{
  "d_model": 96,
  "n_head": 2,
  "d_mlp": 384,
  "activation": "gelu",
  "norm_place": "pre",
  "positions": "rope",
  "qk_norm": false,
  "init_std_o": 0.0,
  "init_std_down": 0.0,
  "lr": 0.00635,
  "beta1": 0.95,
  "grad_clip": 2.0,
  "schedule": "wsd",
  "doc_mask": false,
  "train_tokens": 112000000
}
Each number is 500 + 25 x the weight over its row's rms, rounded and kept within 0 to 999. Layers, rows and columns count from 0. Numbers have three digits each. The size before them is the row's rms in percent of the matrix's.

# layer 5 MLP down, 96x384, rms 0.312, rows 0-95, columns 256-319
095:450519513472517507509541538468514467512494475539502475501483524528482514508536541477476515461502500491499523521495535514486513510505520470500543482488513493526470545477519529484507494486506506
104:555480490498532459511519561534514508475546480513486527500507483511513506519487497474472486498485511507473495504498444530469523495533491525505538568499511496505466519496527511519509543488545498
095:495461524488480498530482514483474499508528486458491498520481541531435514459556475507494520495485500515518508467457472462468493476492477460458498482534484514484498514480491497490506498562488459
090:498506546520519481494526528451501498473445532486486488533544516492493518547521485510528519451471474509544529507541537519489499535465517479488479502511500494477501503456468499563505504500493460
093:493521478503532500503500504497505496499454553527514486500499478499469513504531504492544548524513513456490492513504489502485507502489484547502500502536513478535530539473489488487495498547518490
089:500514460467503495487511487466484480498491501490515499449526486506509572511491476496487520498469493454508489513492475485515516504490498487523493551544471481521474496471515512475511519519479532
102:529514486471478548499492508495473520465497518481493489497514520525499478537475469491501486479548497496484475486507493494512519486472478483495484511524498483523511510473545524460496486518497484
100:497490517513519532456540493485469512495510469500521506514471489518463504506548447503516504522488528486481520515514547523507439496504504518514472488471522510490521521504512522498522468527570525
099:551510493515504518513468521504508494564532491520503527475457473498483509455477560493471520472472509522537496488484505500462571486539472515483551478504507485519455504468494446530504459486543484
106:522473472471504494494537517483539513503483492508494509506485519515532487440502499487504475495457543499471514477504513574479489514538517538514530469507550525504514496499530459496514530469501499
097:484522542485536513523433474479494535498480461531507508502454504496508492470531494534495540512475518500484544482531455496482515514497486477456520559489500472523473500487514488510498501501451520
094:514486529497521479519519513510513507477525528502529479470500484486502493493520486496503473454509490509487469480503527472517520465465493557481515458538466442500505498525503493483487535495461474
098:510494516548482520520488498454505504535536526484519440494512482497547508482513524474515544473472491489514527510513534516515456523521515547471518494487519512546484524504501526521544508484473521
096:499501483506506497476497521457539504499510503538576478487479515519484500495493476518517532502495469526514521494527475489529521514538487486505472502444435554519501491452505513543473553523505475
103:497489486477525513515508465461487487494470491489442511462519490474508473493511544514486477557487467496490508502486534512518502508531468494493503447532525498485549455525475507505510508525484502
087:480490525522481510511479438476504487556524499512505484535465522512523528501499470473515549548508497524491536487473529528522506517471512498512508483460536499462528493511474482527458463476482500
106:464504522487502471506538475457539504538469484490512553488509496512511495473515460475472541522540508465499470476473477535466486513481482503533511484489503491519503507501492504487455504500485512
094:489475506502503517488502501454485499497488511497529508537496496503465488480495514468477498508479494491489475448556493500468497463519516489522488472545508523492505513507480442499436521491497519
098:513494542548493528498474494514478507481512535516461543532519488484551505440574530460524498443480513485526458514506557493506466486480516491493472529515497512533541520511540496487516473532481471
094:539473491466475505460515498499515433476513531528515488496497489466501500490534493490468500477481485479477480483481497464491473482491442479514428523515486513457489489521501507488536504504486520
100:499448531459515530446487494465538526491500501536526457507480479527497512472534487481519471513492427490525516500523478506523555525565505508514495483507492517538503522517509521488489545488515478
100:552535511490489527491468509510507497501468494514527515535530466500499453525504542509457501521487498518491503501502524512526473491524483518521482525500555499503486459503506492482455474520511516
105:495501546539470514481518453486521520489494510490490451482500499533520497489541532531494491548488512534493469513485511501471530500510530471494492485558507490466497480501532470524467541535508444
119:494514465535514492471458517511550480491534497491483519507553523510507514514488512503464542485537468505494528513476530475478547459487502504472498517527499512552516493486528471478495505477514485
095:522475497564491481521517499502491479489499497458526496494508507509489501557516459488548486512512493502473517455489532476463513496446531509520494498499484490537517476549474494500517522504519540
105:493499493516529504489522544496458424497527527481518481485486511550561512540417518505491539466509496479522558491501559487529460472498479467496530508512494497451469472508505497492484510508528504
097:501479530499487541489492484472474537498478524497503475496555495503526490459484450541490506506461501526531471519472519477498498496512496531489485500499469480497486478494498562543494490503537516
110:446496519471500500569498530513487500483511497517453507491489518483514520535467518504496470465510497504510471479465487534502467474491510503492510514492502482506508516538523508489511485486514476
123:510500498499469514473482499530508473468497486507529495501528533456541490492535496509487527543471547487458510529520509488433526505457514484495508483485505515507497495506518480552500529454577502
101:509514522498469530451466501501518464527496493499488501480560505523465521471498515522469501514491519523530464493500519488499492468524488479491482478533478559474506477489484501475508475516507540
095:492495515529497523525526508477447507441482458499507504506464480463449517482500547451518487478510460499526480482526495534469540519498501481503468481505504497508507487553496460513478472502476542
097:491454499530487491505493507493494535485524506531525481483535468475490516514506532508503491533505539514497528519491459522515515499509504490527556523533505486473502504477476498486543536536525499
096:532467511498526505471544478485536446530507481480490485527481507460468463461537491457497512481520496493504486474514474493483511516476486550512474495545494525495500469501537503494558509526529535
099:531476471517540496525512504532478472469498481489510500476507520502487508477462529507500526438479513525509524473493471480449469483494498520470468481510509514481484474511497490475490521492463505
104:528535514452503501532499504497486506503521500502510435523456537519493480464532516531491504533527489532501499516486505496461525526520449513482505582501467455516523520470501480498480508520499514
102:488449516529508516499475541475490485533519483505474474538455536535469490512493454499547516436516475469538479475488534517492502460505477521527517475476458457476479520467491527528515477473528487
098:534496463505490505483486510521504536496511516527493493516516493520509472488493499522532479522482505513518521532502505549521547534495508495542537502548530504476501464461553494491493491530516477
099:501507487438524501506457497499490440460473481558462546508449474490527518525512478526493517501529499495528510495525518473551496486539497544491500478456499496503464453516488537481474530474528511
093:520502488516524530544509519515489501545469536530532459514599503499473502439507481516515531485510532475468522494550504509448446520488514506491467520503497509526495466490486493478491517520500517
102:524493525441489518447481511556517527511512498517530471507470534482483503545503525510516515555477539516504499532507530532450517486475496517514484495504509450498504457527494470464486520518540517
093:464501485491540516508500498498522515510489499522522522489470503529495512469516539504495512509519478523502471487523493491508463500499502475526512497544463508508495511486480475488502505513502491
097:487500525520549510505545511527469493514531493473468474475515488521486492528490517486523468490522493455504501484512457473472483502459514513507496530506506525491508481479511515516558515499513487
106:460519495474529492474501507479503468511467472498478517504451494508559522527448543515505549483543478452479490502507508491518532499517505490556508408471543560452465501546506496472534492483448537
104:463502534485490457556514459437493510508476515503480495449557471458474536460490471501472517510456471481515480513507472505505495502536504491451469462490451483467511462491520516519501499529484492
103:483520492467468500502519515507484511480479499543482549490530472514501529502531495470494486484476486470530472472503495503469490480481525523477427517527488499497462466478453495535513481502501528
097:505533504506512553541454513527492526496515471536515507502503485483477526464497493498502479467473487531527519515495475519522534572498546525531523497533479474491506548521489506505478497515481532
090:481491519454528502461525517476481515471500468517501471509500489482525542499506528476496515490518471499519465486541487534504510504548486578530510495531505479523484449512505494489471521480521501
104:490517553499518504467536466547546512463476519556463565479499474518520481535466506485508471544532529489517503486517485477562490504489483489503516521525528482503504498522493500482484433525516482
102:536524483501475501515518522438527484505464501512503502490499532488494505477495463497520521508484533496490505483518509515499526518543501524531489539505504464464538521473522458511472522479516521
099:526467478489493486495457441516488484501488516480512457528479519472419496491501472471484523497497507512529512472487528516456460485514482508516491471541452507482494464503483542500463503550487471
108:454519462500467520539484485487522509500447469521473501524518501508472480522474498506511510468451498502512480540510505511490469520474508508469522482510540485500466482494487521499507535466452495
095:460493482512490491516495437535488535508471494529514510467481479534476514506490473458468523501504563533501502497534510485522473505503512433517473521494517497524526486506482478494498523485429496
096:487494518458522428486522468503500455511515505453516452492493503493473500494521491541527521452499428495511499508462523511516483514496487486522513545548487493523534466506493501484513496526458479
110:520516490464498502470464491502490488504446486470505513525474534505539460496516493462497517517519505479485485483487507504527484523492467525489498511572550457539448497525494483503470488528506485
098:447467504517511496537525492471483498505539505484496470483449454489539502575474503498526534518542517500479489482502523529506473499496514525521523458520517521493521491526516489482512502495500516
096:542522499485558577498486496502496546530501488480498504524463468521510509519503525481526492478456501482478498510501495474479527507474512472505487518511506431503491496525483518502449497459449486
103:532490541520506514507489478525512446506473555490532535506483467491500517473519528522509477510477531514456526504522530498494516479513526523499500509512514498523507483485522488485551499486541513
097:526469443533499513520480528488491476528513561524515491534556551519511484484514488526500488519493491506502547502524526518532477494491464501492511482512534502514494497493511509528486483505501485
091:514504495539499541521512512538468528503559533489488499477525490481474459546494500474472488550467571465509495492481499525511471502507492467513457476524481481498504501484509524491526495533499545
100:533459540435507507511494541525481512492496531503531455537457469471483543475505486463523466500478521495447475528524499528493510477499523488533517501486520491487523524502527537486500504476486457
102:499496495520461548515508504502540510511530479509455529519532477513465461528453543511500509510501513510485524516528525526496504502473561526514535497493478461502491538516471473469468475513511509
094:487525446491498509467464507501535493466529516483501466513501515490468519468531496497519475466473459511521508483488543516483523492524483537475522511550459505491486498447479515492497473478475505
100:499501497521510499506518516523503508498490495529501482493490486506471532526480522503466496462510480461509497490488479511502491472493488542488468501472523501552516543484504503543524493539445487
093:491540533495505451492495527526455472501477491495515477529508552510547492500536517481504528459504444476455558521494497492452513535510479538482500488460505477507490527518461493480525548530506486
099:503519523472504499497462498487544481534508467490503516498464456508491497497498484463528511467523510485504521472512499492481492527490498500500507500516499496509533488533454487449489489469543497
108:535500488520491460445507500494476520514517518486500505526505517510520509538533512454497478522503543388530503498519514527504485508484514507485514459484512525495497487510539469488516476462485515
098:531528505519491557491503510518478502493510517463544519456531509520562505488497551465501510556535480493504484522469483489520514519525509444488481513488487527507525488487517498489507511478485494
098:470545473490526516518496484544485507540493544541537520533505481538511520504481491508509490491501488482505551535529478503493486530515492519519478515511515509554476537484518466485480529448468512
105:476479475488499524548501543498517523499462505518494464517500468545537467526485509479524491540523545522516498482476525537538478489524502487494514481511493486445511481532492504465495442491478525
096:469511505503493532505505469454507467541529525540512502442519479480513509563487558478493492512498532475537525493524524506534471522485508445483486491463566504524508485525441525506545519527510481
141:506522487498535501508480470505486517503485518528571471492493495513489502502483476515490507528580524473441515601481493520482468515526481486511487517484504505449506488491519479514521525503509521
100:514519483483528478485457525533454479513514459504499532504504491502527489495514518478494492524528527487476485497485540470507567468512457499468491481490501514497498476528504478490530480498554483
097:529501503541560527523498492462497515473515476477456471524495502518438467506533471513528524475509471519483483494495479430471522471498463477478512485512507513550515534509524565483487501505507489
095:428489534510484534484489532488495520493490525507523501499504534531544504514556501525511514577491484483460526504472480498489501444522530478487504527528506524526462516520520496469486502507497486
095:477497537504500519489508505496514519500465544521459497486525467501495526508484466504523505473504488526494501468495494513527510512498534489461448537547474534503482474531517567499488482527476511
093:476515488482520506509503517521487506487538467483484489491505479518522467523517453503502490484502489549505537507482514514543521501492512503507457507474501564516497493512505477502527507519494483
094:513502543537503529525487512499524472486470501504525482531485522536534476484485474489452538528484441491520489497470529470495451535495485506498530542527512530515497519488490477537492491548498503
100:557485553495468498537477500521494500522495508480493506527494549521492499436489511504484512493548503499515541473519533502444493493525488521498506493477481527536568501525494476519529499514530497
100:527518532473497529503547506533478493530500470467462496470488506509489559487506548505514537500515524477478476486530469499490511510478545462521488504488494493514473512530485485497528519489485538
099:466469522491471496504460462493496499471476509512456531466488512557481524514513475513470493489498521504532497457463483517540576500507493464497481473458468478495461485464509533484553509485480522
104:511466518472551466481500516513478511510501474517511487478510449475509456496488468537468482475499542493500440500485469494540482476532529500494509495461483495496482474462490483510521466515520478
101:518492488476476491522469528493536549519477488518473442507511566555513496477478544516463506486490463489537512459511519483505494487504474503496496530513499491504469480515460489498488527535524512
096:516526540541496498492507506504530500525512496499511475479494483524505498459488552500496474486513494531482515513511488504457497509516524516510466488494499487526500543504499492471511531509513471
099:524458515505513513480529519504522500520514507490548544493471505457509520504519417436452508530507545469503507467494504490516498452553476505467501500472510466503499475483513500488489511501480532
101:525470478504450512511496479519462523542487545513494548503537513547522508531487528475482500479539522543462496485466517499470465530527493508483545477499519514498481506471478510490517504524515533
104:514515506465538492473490500497517497499509508543533539521512513499496496501478417473471481495520476506485476469505506512479515495528502507490509530522479521482531501521510511524462498549473525
103:538474450564510512455489485493520479517513469513483520493533509470519561504497532461489503514463527471504574534472548480458509474470541486467514514499461514504506503444523492474476477477503496
090:492502536532484510502513504525513416477502468464509522487516494483522541490493506557485517530515500507469478512475461472491538483518476483534529484520515518467489524522515489522448505485490513
100:490511489519517508491486502507475527524450496514480524542558484539508502486461490527472469507497499515472513481513519501523472486486485504499468474513450502477508522545477513490492481517500482
094:488529486511508492532499507472487503513452501498496504501486483511501531527529499536526562476487498467482519547545507509541512494479483480490472482510504522520489469532510501472503511516515479
101:493506491454523518459511505503500488497514501509515503509490507494554476494513534457453485449522499463463475509487480493478543516529523534527525533511508534498536514495490496504517546480468521
100:480492487490519490532517522471471517514476516517457472500539496522464521507457538529487485492505518506508514533494486473522494514464527497518533541491461476531469532483555481515521470449493496
100:472452505514488525529518486504509476514480484506499482507463511536408477474487456440527515483469477531491456503514492486528463494512489493530513475509488529473489460521504527452505516511500489
103:502498471507488497490526471515498519464491511492511465467486504542541500480529448512497507474482533470486498531527536490510473489546483546526517474488502495528514548496463488476450549505534468
100:500491520514558525509544503541506485506476535525501479451448505481568504478479489489496505520522504492467514481458512459486545521499515512449501527488518470468508509521505513481496522491542528
102:476487500505488484530476485505511457525479498487489519533552502505509539500477479504516479486482466518491505530513466523477492475503500506566459506470521483513535495553473486520505511502444491